python train.py --n_layer=26 --d_model=128 --n_head=2 --n_kv_head=2 --head_dim=64 --d_mlp=512 --vocab_size=2048 --activation="squared_relu" --norm="rmsnorm" --norm_place="pre" --norm_eps=1e-06 --positions="rope" --rope_base=1020.0 --rope_fraction=0.5 --qk_norm=true --attn_scale=0.193 --bias="none" --tie_embeddings=false --parallel_block=false --extras=["some layers without attention", "local attention windows", "shifted keys", "gated attention", "a norm on each head", "value embeddings", "an embedding shortcut", "skips across layers", "capped logits"] --init="trunc" --init_std_qkv=0.0491 --init_std_o=0.0 --init_std_up=0.0491 --init_std_down=0.0 --optimizer="adamw" --lr=0.00267 --lr_mult_o=1.18 --beta1=0.95 --beta2=0.95 --lr_head=0.00673 --grad_clip=0.5 --warmup_steps=576 --schedule="cos" --final_lr_fraction=0.0 --batch_tokens=[8192, 16384, 24576] --seq_len=768 --doc_mask=true --train_tokens=105900000 --steps=7083 --dataset="wikipedia_en"
Each number is 128 + 32 x the weight over its row's rms, rounded and kept within 0 to 255. Layers, rows and columns count from 0. Numbers have three digits each. The size before them is the row's rms in percent of the matrix's.

# down: layer 14 MLP down (transposed), 512x128, rms 0.164, rows 89-141, columns 0-127
# up: layer 14 MLP up, 512x128, rms 0.181, rows 90-141, columns 0-127
down89 035:130144112174100088139149121158123164125075082083108143134067152148122097104093134159197134050101166155116108118139099160125052170093115171072125096139080101130110131112068091123187124206097157119136111175162126129127149138140166138100152142173083107153077193108123170172094156094067134139110099129163116113169102130148144073105181125120152072132176117152138130112105128066126094130139
up90 125:162157105108080176119119110133137153123158152097201203062096164115126179128103124122185181160118134076185169150149130157082093052106114127130114083156144084120152123058129159173074136075109118159136127092111137124147110145104156086176143115140097128093118183156030117127149119133086132103143128116152118146069125163130133090129170173170094110108126101144170087129128123073144127129096
down90 124:146155106168112120129081130124077170103092125073103162152121095117093176098162121107094141136097106110159111139160151132139119133072133226238129117151117122120197125116095136103093139074095096155125087109160101121114105081151092188164100168179138090166056172138122096129132144140108145117188097136124112110112152088081150096113147095095119142175131112116117082110170188123155121137070
up91 127:126096193109080120176130081128073092133165120043132162105109171094150127098161122114108214189100130113152129056126131127125146057161142134106075133147125134135106130123097080153114141151132112125104145143112184118159100097135104092179115112119176143146136135130096132074185096093131108189107119101123082158032092178147172152148169156126135135069139119114116123169109073092151134100123
down91 110:042139121115130042072115141080148082077154133134146095122129118154144192104097147125181109179093090112159085148137160091109130076089124135201111198158122160100149130148140118167135166142103142135105235142088124157105152145090131124107141152166160114128163158110133170086110137103174057158153199083131099140153111160147117182135136121138135155124102151106112129141100160104138083143117
up92 120:100123205098153146165118149127093087099090134094130120146142142066126107150130128053151132097149141161154118152114091132163160154135128139123132080105120161213158159117155155133057142133171144094054109139141096117130040109150136151173117113065176143068175082142121165181179079056136087151086158117131117104098145111121127123141132145133124078125132178126133119147206161164132121149105
down92 123:156120154149084121179128125092178149075124069143129160162114154133124125132149176033202132149097131128127153103169160057162150080108103171164143152136164086111120152047108152095166120080115161147085090152139114114150155108096128090089135174145156097087177155117145142144086133093111154087090092155108131063131127126160161125115057111079161114141143139143160127166161104143125147094062
up93 116:099102135129080092101141127113131154142143127048183166152072167157132094156121113097181132128125146118137127130126162169089187113116136110139156165080148112126175071071150117151150142134148085092074093129072127096150158137135088101119120085117145165123111085213147111097143057078091099148128089112204107163114212122083113117131147125113109141132122095177064109139168119129196125138113
down93 122:140141127191063135097171115150132141083153148172110122155161112071107122130122141108128157235087153152151102070144086109116109102170082095096064146126107161168122124127085136150109135179189122141168145123117051129089138143128149090147058076142128156178089110129111122096107079106135197101098080142153168108138170150128091087144078136123117166130135180182087112136109107131106111105117
up94 039:116092137105134205180161167085093120132161134078181181147101158084121107137168132086128128179138086126147169138110131174111167089141133109065118095085115080163108180131145114114113138079134160067149088065087147094121104135087107147187153051092140163127186112147116142109157078093103126188103071098167118127142113112076157121112143137107116119107107159103161135186145114139158174091128
down94 024:106161096158216111095121131108155134106112117179141081084114163191167164120098096163169109117117180107113137103173065118129086122145169059185111107155085106143178094149079128115058181158129150140117151063118120140138130110147120088051122113066147104121122095138137118114070111166157132079137114158118128113115132117190133115108082094128200080158162113135073103115144153105107118107115
up95 133:161106123165136149131152129070123158152136174141130135119107141087103146124156124142165135113163129120148187084152164172111200103106166131114095168124154137162162202110122119168103154151143124101136125170097094101118127131135073085183111095102094125151145104142141110109168153048074107150090107127116063132141213100063136189076126198186097103086108133135146092144184092142127181130096
down95 123:183151139162111143100138098013185126131161205168103111121126131116109154083083073127105074086094138118127143064134128127142118138123159154125142146131139171156147151179146129087090129142102134138188147130110100114157153082152166147169102157159091088065109155110225150157092146131115179163122135110133151144123134207156105138087079138111100153138185095179102123122137140122110108123088
up96 122:138077116092087175146128172129142067125105146131115132078151180076104146164103139133111209111087098163138123127109110148089107091177103071065109083053149097147160109124141135099144146100056173103164087104152134096163106147103148113114125165129146163089108155118098181122114144157132118132127101085144164122116125088144137136159138126168125111065157133053152127131128135140132158008084
down96 122:154084108130122125107143153126124147131131104094070126101186146143158144175088118161195121129082143100126115050154079107173116072073106112189121091147132103191154084116135181057164169162095109120063084103099071132154143099164116134136066114075173134170091147119182144097080143117122123120139163177084111145125131143103156129116137087130107180159145096145111108123132136088097068167131
up97 118:117120204149120131175113144117091168183177163078135155123135157108085190115149154119109186122074106129110145063172169112120118051091117113077173134119164158100139144107136137171128080138143140134137138109056142163107089101138164081109082167125098104098157113149171141137168104094158095101079106167169148124085128126117100125079118170171196122080102142075127145110189094107123160099142
down97 123:184185171124155149136136116120149091137102173113099084104097085064132113174082095129079135134163174129154165108132134135099204134073124169153142158210140102130080131109090117110120096166124119151077208112147136130153124154111115118139130141153211186172095166144099167177085128151072152072156157109115096138139169147113138094152131136137081133160155130107135155063128167185120114143147
up98 123:160142122125149157090146172127143115129151147106168189093153122099134135193122113100147132128200137121105115121110164203100132136214128050144087124157111104153116074130124173174160114131144167139126118028071123114128161119122124152122134135140150092168112128153078132107109095117166064095148124152140130161081080118132149169095217134136143158061108125130147062189142123105121116082121
down98 125:115131084155110151125136107126175063102148149132099109103136164095092157106208112098148114097192098132191153103197091095115185078162089098157156163122077106155145073155107170142120122131201104125111180122123141164132086134139166149111139128180089040135170162099143157165119189185143130105135122086159152120137135127114150142110135130145132157145186148171075133111148093073163113142156
up99 036:118072147160123176183157140090163133171154170105167181132159115095140125161184148108150168162136150131185171100113166158104158126169152089096120094095112089167140144071115114137141109058123101148082097086121154107109118131118100141168199126097149139084167127180119093168141088099135083209115049125165104146105171100091135154098167137121123095131128124109174118189158166104150150116085
down99 022:128080137136128140103106145155106137087163151129140137138145144118139180142089104132119120128156137078087075167184097125092172116058146190119094179128071171137125106097085075080179156095124121128160120114131104154137163105184130088076129177085126119180119059091139116141122141176151067038112102159113150126106105121151094129115152101109127168150097099140133159099109185217148118091165
up100 042:131125201081097144167138103086125106126142127084179183096095166097133137136140086088134198186149163132176166124086153155110137096151174098099126121113103125180138139089158058191086099091140163142114074076104163124138112101126096096144128131099155138106164118148099113104160095108116082098128108096146145161119147116090161183108172153164155092071058155112165102172154129107163156064108
down100 031:130108110184123093113085197109147171132134113096137103179137168155164109141141129107125100169174078169098093118131156119092082137120128163128130145127101159204162147114114187130089161109194121152128146127109125098127155138134129128150134083079175125160112138159146188147109159100126156115181151153048098114120087172168144089094106126127100140128132046156125187165163156202097141216108
up101 044:066106196123123151140141116104113126164162163094149150077094167091129080175185135120118162152157148123192157117136173157133111122136157101092073069110121095124135129122111110164101103064098168096095076116121137082144111111111117074149139136110166198154092110163105086139166070096112117148066102095155110136120107105125149196129138133125168118094059122100132094139173138110226152093137
down101 030:116095147115132136110165133146123128177126145166122100079130211214105146136154075121103083141074094033063084083097081102170131099139099132131074117104129078134116057187089147158122131143132149174164136146162064099134130132141148184125141146191144145128148133075124157124126183133142126112158193101139126117138133138188126148114190156130113113093164130138130130122100105156081112149168
up102 036:120091134109109195143155126093133114164153200094168131118124154109157098149112122043173136118179163129153182078074164130082168127143150135097101125134101126131104161085169117123130115088119163143105093109112171096173115110082113121183122114081161165134150072121101104179176130110127065123096116099163088132120145099102158124119180157175127081084058176112139122147143134097163183083066
down102 026:101152129118153131130151124099111151105149155112147113158136142170098160167132134205078115121108114184098113084203114100178129199160115109166143145151125134106136108127104130222091161124124132176133115112090110073143098072176151119079152117146089118157071156152155156065135099103119121049129162109147164115155091146121100180152116170157077092137124097056116105059146085131112146086144
up103 046:118118133103159141158209135102128129122170193073170141108123135067162101149162107132134125178136074130139130080128134119130128108155165109063139094108112062167129123062124107185108156113127156134119109092127117093140113100113083102156168184099150135085177102155110092133172110103083132122091041132150125149143169111103159169064201161112142116123074158095153135145123129059174138074121
down103 039:178141148138088111146197109150136097130105122152135130067081164131110121089074130169117146143095137073154139151120112141125088087097114110186091086102107063074137068141153162158121099026129118065140132158135107153116108097110063103070187154161116159132165127121105143099122167162140137166139142104182173123098087109060128090101120166133094089116091091088100092174146111120141128133101
up104 095:158122147128103126106088061115110157113165166094124116079102131097210064101123153134056127129175131108105188125102153177068089108152113145081106109146160128115121107107146128125192165178143177077155126092183191085154118148092112102084099041142139145187141125135148097148155140154104144135127101135106095147153081139093139125128127145080095119088082122100174102148122141080098126173080
down104 098:142114102178073154132153165101086122138065114150142130120143073164106122185076168087149126126125123120128144117132088161141136101100169108138152045093099134107100167095147127140114113096153177151143160148079082113084152111051164164082155183133107155079147140134116098156133150114149058137104167125138156106135186145121163124094101190216184117161162126145101127097198131150138149085156
up105 043:107110143105120160157143097117152096140109167071163157068091125098144089139182118122156177161182156103123149124097172139073140107149157083105087087084083137115118134083154106190152121098116102064076112120082160101154107105125118124153134086085167148112165144137093105154121063107130132141132113118201132146116122118119160157131132143114120101067018157080118047175167126113124170098130
down105 033:166164138164098150123150140110096121154053089150147119183160148164124150171074109138172172127170127127151100138179107064186134158126193131152089178166113149101162157147195142155079159133178135100139082161144119139096129106156084127093133125143137159197054051093155097056144135120100125125143085157121110121118076091145096130116118140166137184114123099159119121139163089169141116167125
up106 108:082087165151126140118182136090130187184142168115138149126155152136122159120166131165155111177187153126178164139109168115122179077162130128085122148122157142146101171111145135138137134142067160145124128154134114092180111127113145134158169081128096135165125175128113151089219138105139115136127083141110097110126096168056148120151215141139150146015122142162147161083132082055152136134137
down106 107:208115083170086162085123094114104134086033093089138094115124149126128142131102134113151110099085127093164106164132186138105122159105151167215139085133145138120062125146083157159168090144097101127116136086166114065116118179196119167081179103124148098088150130087101123152151141100146149110115151096111089124122096142111204114099119128129129142186098185130121099092144105109127182103100
up107 121:148099123126134192144117136132125095179163131124146211070105105151112070133103100137154076149108123133133162114080143146130085092146105127066116140120087107138167098122165153167136149139089178125098075096125104109176100105122121078173066116117108153130139101114136096192131104151104109119077073103135094165147082092155122111081133150140151049144121118069180057107125085087174198132108
down107 120:136121087158113117118115130102070164092136085179131135155108086075115110167119193179119145132122110104153141130111109110166089143138176158112108204155070164198150142119129190119165128158133119139126097146170115159155126136099140140122118060133111104147173111142142131122044153111083178125158107097061094106140192089165142110138104134131156104128141181154113134109208037174112154127155
up108 135:026116141146139146087131131157096145117129121117172146107107132100099129147173155067089192114108147137116118107118128160168152118145102131183140116095135119115117184135123132248133111140139130102145087088138138071102176108043123114150144121120177113178120097171123044134133134122131087121092039159111118132178120070143169134144134102112115153135052154122109084175121124156122135120130
down108 129:142130056090070145095133132100107139144128090126107113114122131109139103109089131129162127129146114131150149125129071153063118204101073113149137124123103173168159126171131123181160172116108077129130129093084070070127166184085124201159143142169073111141100146172182104119155159107129125148090119101101151111092082156213174085110148179129174117129120170148093131103066123140189153101107
up109 110:085171162127135115129113101156151114138162109084116136100160154129139141108168195117148204181118164143152166098140176136126175089205194130089132152117053122165117165071148120128098156143180164098141151150089129106097101062089142117173150126145093145150099091160146149116186102081144137149121157115102119150090091161077076161121109178148122117142103149128134168221170114095106133099121
down109 109:143076090146159106071159119140145141130075137160148153103116154122108139164109153147168077119098114148111130156171141194134146198095109174131122083112118096134171083121123111140195088123126083127085142106147072157140137094153116115130118092118089114104199142132149113195116086160129179118104090120094144066132175184099106144105100163155130162157119115080162115099054175063134124103208
up110 039:127109127109150172138138130099088099142136173108201165089095170107149084195157132115115159193110126103189142099127134169115145091161131082112113087166084154150121136070134123199122103091083163099102106081108161087183100115116126076137158082086121192110148130159129123117139092083102107152079098146148129105132119148066162164128192137142165118098087151097168111184180102117152153111079
down110 028:140116168139135139121125124069125180081187177090079123088158121057175166115083186112123131082148157156139126119134149138155180111120111089102142145145202162122099122120168119104103155148156076131086132145178132169115088216163118157099103080161139107162136152100129136146150144083144169142171179122066131109197112120123138118107127170102130187154132139164079135064089137149119100183142
up111 047:106097170068109223144145079152132110149148155102175152096106126138174102196145102108135155166120124138139141155137165125121104081132142109091093109092117093186088160062155113124115110126104166086109106075133153087139099106135092113175135106107152153105097096157110136162142125077094065134050095118132102153119162108067133158145167140143152136046078150084155114141124116124199160078162
down111 039:142155141131110082155089176073112089053090104139090141121203136118156163156177119123174121162121162164122114088162166124152111162118076140182063123111119100084165119122121156127098119131141154143140109176128148096110072159157137148090079122131145114121127089079153114078079166055190113184151138096066143114130063134116090175093143153135128129092125137102131199144142101131153118198135
up112 138:064139128125147147133107139135153143113131145079162128080121170086101141161165152149133180125097180157137123027164129165064133110162123092156097067108171094111124139115156067168149142086175125169130110034146121103143115136152109160153147161112096111094134142131119123145151122110131076202140073112144165100073163144139169135100116166156086104081123112163114155155143072048127135150158
down112 129:187113169159136161120139125107155136089105137149181117129083140135091122131133129072121152149145171144157175130165052104080119102069129174168106151239115095134152103143096137079085129135168133135091092143123084167162127103119140127159106111106071080096081091124107191049138151118132184071099118156116112128152093134151105120175155147081066140134143143156104149127153145107134187170114
up113 131:107107164078137137114134147154122137142128103122160091143054155120101156167122120102090127187105117131158142141103173125077116113143162097128149073139101160160070104056083121115122092103091079089115128112126182118193148139145113115095161058090190146121127162115072125061111103069140110093089082097169157150181134107072158144169146181138093128144153167159112087136140135157202121130088
down113 135:131108115148101098106110155167105128098187146072166113140162147135133104148105167149088079113141162160108152169164072152158071154105110111129173167090094090114174076151153150114117145133154178150145146152139029124136109123131075196113126075051164097116165169137119146178127180131093122195093117111151147102161131062133139138152151113163125135141083148106169144143057114137132166139074
up114 047:097090169126123206160155071111123131158171189106167146103116145143143106124140161149183134211155174157158151118150158176078162108138174089091099109085081136147106181075135101161109114094121121089127105149101124083132110113129104066137139127067175132128143120154105110114164092115066107190069087127141108163117120144098143152109177169153127114097119154087138119152191127099169197104122
down114 038:142120082171171092108098173132108132120134101155086109084099174141071101107153175098138135089118143109111139134140129125168153086141078103149178094108187156164113121086150160133196145148136076131160104167133120077123078175144113195133078093095166136110180145118227166147124155125142170137159123144069161107086139089120139160130170106138075108157202179093113106151129161098146122165113
up115 117:206117129112084181110140126151125087110132132128159181074120182064102084134087138083157171144145113143140106109114193184121188086178133074130104110116129137132134107137077119133111132143150183165129133096098104120124151118112138145126162070051136117144150122169118118158126061119178147109140098110181139194145116102151142090165165180145124132154047111136106056144091178115120174104128
down115 123:103176091151126134128114123161080113173094096133129122153139138196097087136114116153122124109130097111093111149164137150183175101125141137128090118137182143155169221138089169084138099099178154107150109119101122125161136121149140158164122080111060127153135111120090074058135164105181116107116130170130117091070093086174099097118144095048054072137155148132096128124151138050159112170120
up116 108:092136160120162175176125077139131175169138189063163121115157127129109164130102090155126121160198119136202090104163111145094143062125092083138114118096169119201163156150125125140158146094115163128138141073164113161115158080071161087125112099106133150129180172151118056183152129182082124155112117131149126142138147179122139131087113129113109089160119142194191064113095148118118123144106
down116 111:114142152151097120126087127145084140133101125115166109165048178149123154109152064139150105116094055145099078116154115143181118157139147120162084076187114154129066135217144114137150159187146106198091199140103089124142149129116125187102117172135116120131201119112130137152092173130113109191150130122137082099139117115142114157071192116124164073151135141162165089107103148124127120171128
up117 115:121063140108118120166153148123086105121100123135134180110126146096201138153151123099101164111169145066070183051111145119120105140154152101125175153173118130149160151115172112120157162129153134144118065190145124124113154090073131142166147151060124112116154165112117095112172148173098068147149109109123176181127123133129175141117181235133111098116117184157095163116187128168099126109157
down117 119:108081170087077151132110136111199124097163176097117183085177124124122130083054092096150146161131090165165081104143164155123167136125090079148126137082124125145119094162072109090106120117134135109100136184111193080107144148126118137132117128124123099116114075196181168151086094164131116151190139117167214159148154095131087115154168176154142159124153120169149179173110108164122130115150
up118 039:117124189136119137168192141143147100114084154068150170093159154120155109152127102125147147201141130104166114081126140160098158130146150090060090106086128101148131135087101094126080144102119159098099107101092164099146099088124118110144172075068173152129154132161055117129153085109096127154080075142154133161148196117140185175132138145158160099097073154089148116182182152065133152091115
down118 032:153097105139123119100091104091192156062083172121158131121175110100140179115146139213151091183126108062150120167121130182069116156032106126082175196119155139175177131137146160131122171178155127107087145096100086191176139122105110114155130104136123126121110131121095128150114109141127139132161121106151126098126109065148135117117100143165153155115120115166128070134112098161059169185130
up119 125:149059084146160145085140138144122172119151121121199151094064138108177107110145141138136196167085140087159155136090140118123130093156110081166125099106148171113065121128146092130102131132072118092156090141105141157091106118126135151135112057111160083061153171106061114127145123132075114076009164146133118119094099151115104131131172139124125059124136178124116130142139117124191166129109
down119 128:190125090201158171122162142095108188114134137118164142125098143127106168093090143147070092050151136058191098082121089111131114154095100121159171135111108127124114105165086151121141148202102065175125072171071128119114145107129137151110145138158067161131185182077117100129180164108128115123139158092134159137100176122139139124188172156157121153141141134145131093173161166087129122102137
up120 041:137099180132115168131147067114095089166161139101202166098138172093113075149153155045124155161145169119114148113119158159127162072144160118084116117142089104158106137092150096152108089088081131100105112117134164079122134094130147108127166093107136170076168130106099088097183122117124081116063059071158123181137148096090164145132136169148154139094090126090164113178142079076172131118109
down120 023:084101125156162171135194127107112090170112098136127070048136172150107094163117129195154108173151065068129045101069082080106076079127209176159145096090119118120146083146130129130111116116124124159124093099096149120199138116097102166115094132106142136114133132132094158156096077099113112126146142131121119099107142161089114139137113065091174139116152072157146159150158100094108155153141
up121 122:132169180085126113193157116147135142140115126052126151122088102126136167164131113126065115110152139090138125125115130206110189134090158145076141105161149109193119126125126156118112154072138138151110126166065120105079125143084114145163120095113127125113130071107089116122096053086098115122155129135131151101129107137120130137154135134201108176105024155047193113153124157130133134047118
down121 125:138118134158111118096158119142120145143085097130160088176148119136144078209132181181112149159074147158113131133116137073104109160108161127127124155181127143148077102122133104086203180102138139101129103078110118131140152169130088157166141086153100077141150174094101125123167167065103108145141106130160122141112079137161189132137176118075149167092059133112182120091061144107124039160110
up122 109:129088105103133133137117090081130128142107149109142103176098144043104070193140189144113119140193065100110142143076127127104168152178141124132105141141059108084087150070101125154087140082061106152124084147111186097156117109146097056148163085037108131115122095102131076137093128106124142158068105083128131087129142150154117139081119139105123113160121139092169144116182098109153124139114
down122 114:122194165135194104112126168145089145157117130105057131076161157094143154129157163144146127071113142127180099162098136087155097140160132064130199084125096129157144106171143156087200119165145123113129106136097138077111067119127105115160130093137103161102106126119144113116086140160120150093117122086137089106094150170111098156174071131176158182148093176118089059112114109110192081073121
up123 139:147104142130116129124166133122112148140108166118105121144059154070198089124139120131141178137119127127115135094056158117141139073173151071132163109080096147137149073086144107152102114086116125082090101112100142117171159067163106093107126139116138151063130152137091118099151044062137116135095056100175121110128155107121169111151165216097175155124136120108117134148120140076192191144110
down123 142:156143168118136117162097169144143107153131133128147108119121129124097156095129109120118119110079115114168147197136119127083100144128103099141181108138098111128154125146153109032118122195106110114143115126059093151147108126133143135168142218134085148143084213139155083033120138080128126160151123122133108113149148132183126081119099115154093142129085186102056184137095094127182160200087
up124 108:146103126096163183147124124121131140147095102075143109124161126061115168144168169128178130100102163142148109058128158155141162101134153124140122134109069154110101187139102097100114125130132110144147124164120149110153050085098154121108161155084176132088189125128170077072111113078096134172071108068127083172129119139139162188063159187127165120059127142155120124108133087121159194138176
down124 100:122126155116117110188119129110168116047160140099071138084084126169129137088132105154187116142143195074146152168174089168123099122106142149112106138148190149139124075110163104145113156059083168151057103123115129111092149060134188046127197137141123128108193154068071128135135134091129113124115122142085145125126085094134158147112120065093112122106168125144148143125159131109133097114086
up125 130:126105118141098100137131101127110148069154138144174190110127190096106114150149152163131199153132083142157142106114115214149123120166103099167116136096137119160056207156123074175167129138177083084125140098096113130131123121076111172177137083121152092123176135122128128136168143155091123211119143124166127141065118120121149157118137179126133171112171104135153146107104135038154191162124
down125 131:094119088104137118111084157166082126172154092152116180136118138133102086156160095113118106139093118139100142157134117157115131094109141153158101196109112122099128111102091112105149175119106121091053084161132108152129154086090138121205151086155093143125086119066139116041148109133047049178165101123081122162165136121108165085119115112095109109144146104079189147142132132130174136198180
up126 040:101063157096135191154164116108142093155138175110181107103151154096104108167123141094132156145135149141140091111151113125122178114150133077091078118101095083120119127090160136158150108135106108106065068052151154101147102080136111070098204087092162137097166116146119070122169085132053097156081101106142122126122141113092135157125150139190156130099106135125149102201161158105177140060132
down126 030:175120080087154104191122158104116138118090143105102077162087126129100097065091128086137112142082118145093133106128149169156134138117063062117126094174200179097125145137123153180118156147095106136120121079156118110088151086112147183089065133189104113097173131133175136179118092110165134146114178081139073067164152057133156137108088145168106095133155152147113165142148156127143164113095
up127 109:112087150116159146156133162137086112188173139139184118104127162105136146176131123133136123092120152162091192125152142137073185096139118090087105088089131081213140132131123117167168122141090145115143113155115139146111041114119148159190157155096172097070167179142163108125106129118120035129153115151112144123186183100107125144042134193116141080093135127143123117094178110140135101120147
down127 114:109110098143166185171148082092136085140181104175094092108105111081136123096131101106159173121081141136107121167177095131137135086087117110128149151134208114111109064168109156149160140117140146148122179164159158140108079095120184201119143225127143159053154105143129112139110137147119092150080130158124105079110145124155131129160130066093162089128171142152117132160153067056131157150146
up128 118:122136137103102163169140180161127116111179138108166129168117153146165135136142119110120123152198063195080174057093140138143154106105162116104107121154092148144093101116125107162084079100118128100068101123192165051133087141139103105157149142024121136112172113159132121120110146128136171097126121123096141102122113154069088182146060165133122116074120124135108123120168145171209125150097
down128 121:128174095160118058121097134191126143147118086110128133123158115138144135099161129108038167082110093118148042060159103153152132155178088109130122183122140079150136095125128182166106121147173163101146119079157119106123169060141185087090127189142128090104156142161120109135129097119083119150131146081158140133130116105116105172177165137138101191164075167150117165082112086120138092165153
up129 116:119112126113093144207149115103097176132099141096141138167119153130129156113130132104134166104136086182113106133166208159101168170081212091124113153134160137190095111134121102126112078100129143072165101133095166073135098117141183151120172169138126188151196105105155101121128125084111147107161048162149115118154127120130156148137153192132082087102070204127135095171153140145108155151113
down129 123:134096088098137065075161140136137153138125118129119177134115159142077130131102180112094151077092142167148114119127130113123165224090149149117081089146158104178164109151167131055116152132221098073117070118081121112145177070079148185153152157135099129144155132159125117152149184113112117151152119161109108115144110133163143171146132158086096155078102140103063135130132113179141175099179
up130 117:098051190134176136166159120126100143169119107142106170134117110129189135132167121152129158171167136073088151128115123108118106086150091083103123148126165110119042103067132155148101077146062151162121091073148141173108142089142148135106148083088160128095159159174137129194096119109130081107131146160122128106078182138152148093149176122191128106066164133050134146132132132112164178127144
down130 119:177108168099128106131114158147118077085146128124099125146169145204102056123139040194125185113145151087156086142108168140113150123189190174140076125150120162156098108217076135152126134093118183105227110147086102101096112160159121139135109150113091156119110128141129157127120084145146094178165120139144153147152153127115108085068105143131092159066135119165139131101128135123139137132111
up131 055:149129177096146197142193123106137123147136181129161208068090138108101125135121138080099153187125161104152127118133155216110143127180138095076132121099089071151117145099133110145116124118125121151118093080108134052138105112112104115121154082094135156103168084174104088140157101128099091129113124128127127170098179128091158179098108201101158083098106171100146081177100129087165151094093
down131 048:132090148124120061120074162144101131099108099213129082149130136120136101116114182150091148115141091157131139175146202081141079128109125162143143140170181105103096112174063193133115098116119166148128142144129129197057081127106087130099068167121111096158125172082125137143065170165123158060141155144132135140136104123179105100170148115120116161211145126122118111134151115108128131179170
up132 076:107114147119097141125157146090123116138139127047149141126101134125169093121161140170091117158119089177136186132109125127147150112155112081142132094113129061131095167059169096152138140143121122098163102070114144068145170124128192183128095176116202107120060143155110120079111106139155156144084111145132164101092139068177206121123195156121152147162110140117132103098195175058129117109106
down132 081:170173148158142182105122095156079114109112140100197125123153091105140154149106207086093144147119107110157163115083149089165063102148128108158135120107141108163106170096118178171133160097139135111167072082112102125105129115068164138165098129101044072093177204131132128109210130109150127165112129146142124138109134178144092094140140174151170143116047148111147170121114129101148101093110
up133 124:158139107124037151192137139109072081097108125119132132153099125051109111199108140104173174123152107174114149087114127206142148096160161112122102108061068131172154115101148095142176116121151131136121148129115161060128158143121073118118133146186118174117128126169071118098131127129136134131151099154123071194100102090065141102121128187160108169105126091121122054151136138123139115133176
down133 128:137128063144087057108163111122113150171148149101196125145165116117188078154124165135151145110134108149098110183090122137177098201164148099124083137101068150081091126199153160172146171092117140147110117148167131059157113129147097091072168128099124143141139110124125135156117174148135096136103154149140102110156035151194120112138137170123140144103079053087146120141128118112153128142074
up134 130:157149137090120121206169138093142089149134163140168092138145095126112151236131107038091185155173155141098099095125098109124156098160150074145101098066116095106180136132107080122168109128136141161121123147136154125167117080084136137183141079116100121134132109179114152159134081101153129198088132128091148151151098091153165178101088170190131130072123101114127133141122105099148130078149
down134 130:152099123152107106128101172135152145147094087117160162141136152083155112144135194124179139146167190075170124079118116185146140135088150108112142084211149115152105149125082133058106142102071210136076088162121138131142131143045146157089155162101155121118163100081159092153106147124136138097140095184134130199119129094089128137083109098132116141143141129158142124124194097101051116094131
up135 126:135103143090125127133120137149104082146127126109157151103149189129089076124101109076084113153132119192098091146157135111143201098153129060058084112114152103123103128130113151133144080148101143138117125078053102100148140093139164123117199148138140168145122105148128090166114094120115162153116105167197113210143112066081097152130126160154149146140096130148108128214130077095169193079101
down135 129:153092101142146161149106162145114150105134138093112197159143179170091162087069172208098135084155122108118138132097161127107089068099088078157108150114135127115154117147157159133155132135149117097072152163184126197096153179138137144124071156123103124109106129080095163142088092168126102121104134096044130127127167093078060103126151145109134087137118067151079072116154109119063138143141
up136 125:164155140139049145158139141101100078102112134054137163154101179082142103095107124107182125223122125128110172052123134108157103119085129133081131143129148138154140137147099111135044128123176072145095102136073120079094124120098127118172134090125159127104152181107114079062205082154095127144085134148101117112111131130121162144129122147143103148111083096161125149185146123080127157114193
down136 128:096187146131111142158140114109105157082170116114136115132153095130195078150110106171086095160113119164079128160130079057092144104142075087101122126083139069165133088095079140128152128175122142164163167215118140146126106157148189075134138111198101118162053165154107134128141114155110156090122154137163159110144072107096085100139106128155097120108164169145160121130159143217111133137138
up137 116:161119178139123128144133130129114149152107149097125114154112112101097068134128155185132167156165137145108173088094157086104157115176126097140178124119193108153136104101125132173085127141129110078151106147155226114164112131135102000178166116102110124111172112149147079118160124149043160174087131103120113144114139163115160165142103175139112119121139131094142103143199056160144138160103
down137 113:154180218180107111092166054071150105034150117097090107112151113128134087113105129141133122120163163098068121115172141168089133120194106079134147135168110095151078140144139129175158107115142144105186120074137121132144119158151142120149180129126091160161130098090187174161069101125114105112098110077155153143112116143088095146054147100057137171117145128113121150137117087160129131136143
up138 046:107108175098138194156140161132134094132133146109169147079132152089133088136205137089154138133148154148173157124124117126117126066146165086097146072106106103188070162103131098138148097116085150065122099080082153127155070071102096115144145106106124172125149130164075133179184093092096116140069100134170097156120131119112191130060167188114133055108094150100130127121133125154147159099106
down138 034:117081103106133148108158089200107187166161109116200126135165156076155128125117132125159083151103150075092029097146141154088167176099130149173138219127136083087123101129165107117162130156179189122104144115137102140105132078169092147130146201106125079107158094144159103139108119123108146104204129132166153113124101082103153153159090133164130130088122107168180119128157094133138119118110
up139 116:171061159163148128117137123121130137148142138139171198097148139138171094135125155151118078143129180080151120132125119182090109131140103115136100064111122056143099094101114146116104078136102156095125125037142124110170140114045130112121163075148139139145165161099082095158137162152071146093114110086132097162094156157074103190101139132100179074087060159097172062121140112136118139122115
down139 116:170088138152106158094155155102123137103089124148162115164135073134205114186087104129145126125046164107126124181134106161176096146103088170142147113079153162088142110102144132137113150136074093083117129119082075122130186118173113113105109194112210141053119144098150077141162103153142138113095148161136121186132125077092063123113139116137094136179105138149120084098090169158139163150171
up140 109:112125134151142167117106103127153148081150138176117159113114075128189168189114140157138096131132170137121146105030127082085129111139128146129181087169165072135123153112125169132096121102095142107118117118128187052162154138121101152095160127134160144158096157182142132158100096156038040076128124161135134108151148071144140138153157170179135066105155162105157088102137187130144143099144
down140 112:101171086106168117175085151160098144153147152100161169139101107172128122150142167079146149104064136113120112118138112113119136142148130139139130108141145145104164157119111123193177177155152162037128159135120130137072181127112114145101096126054050169158107151179143085158113137056142114187133111091134220194184107088120176149168141154130148138102083148119106102139131149135095095161133
up141 112:123143143104048131131137119128139045115114133136139097125135157177161094182134124068207174108143126103142188032138137161093092143119187108093162126103135131147086121086135107175066126062155160126106138105070130192112132130088074103126148120120131116115131100162117154124133050125162111141165096144137095120159106153135101113139198138116119131148154126118116092117159160126220126159102
down141 116:140164133051100138084183104104097090056104145063167092211138187119142091167081138129135150117156168111159153097080172119197129128151096147139141120160090154115124112199059116082124139157117129148104119108111122105141118165155096138127104102143127154121124180124146179103146155169139123123116087197136148137064157151134109158178134145172167155130153161136116086141064176107171141142110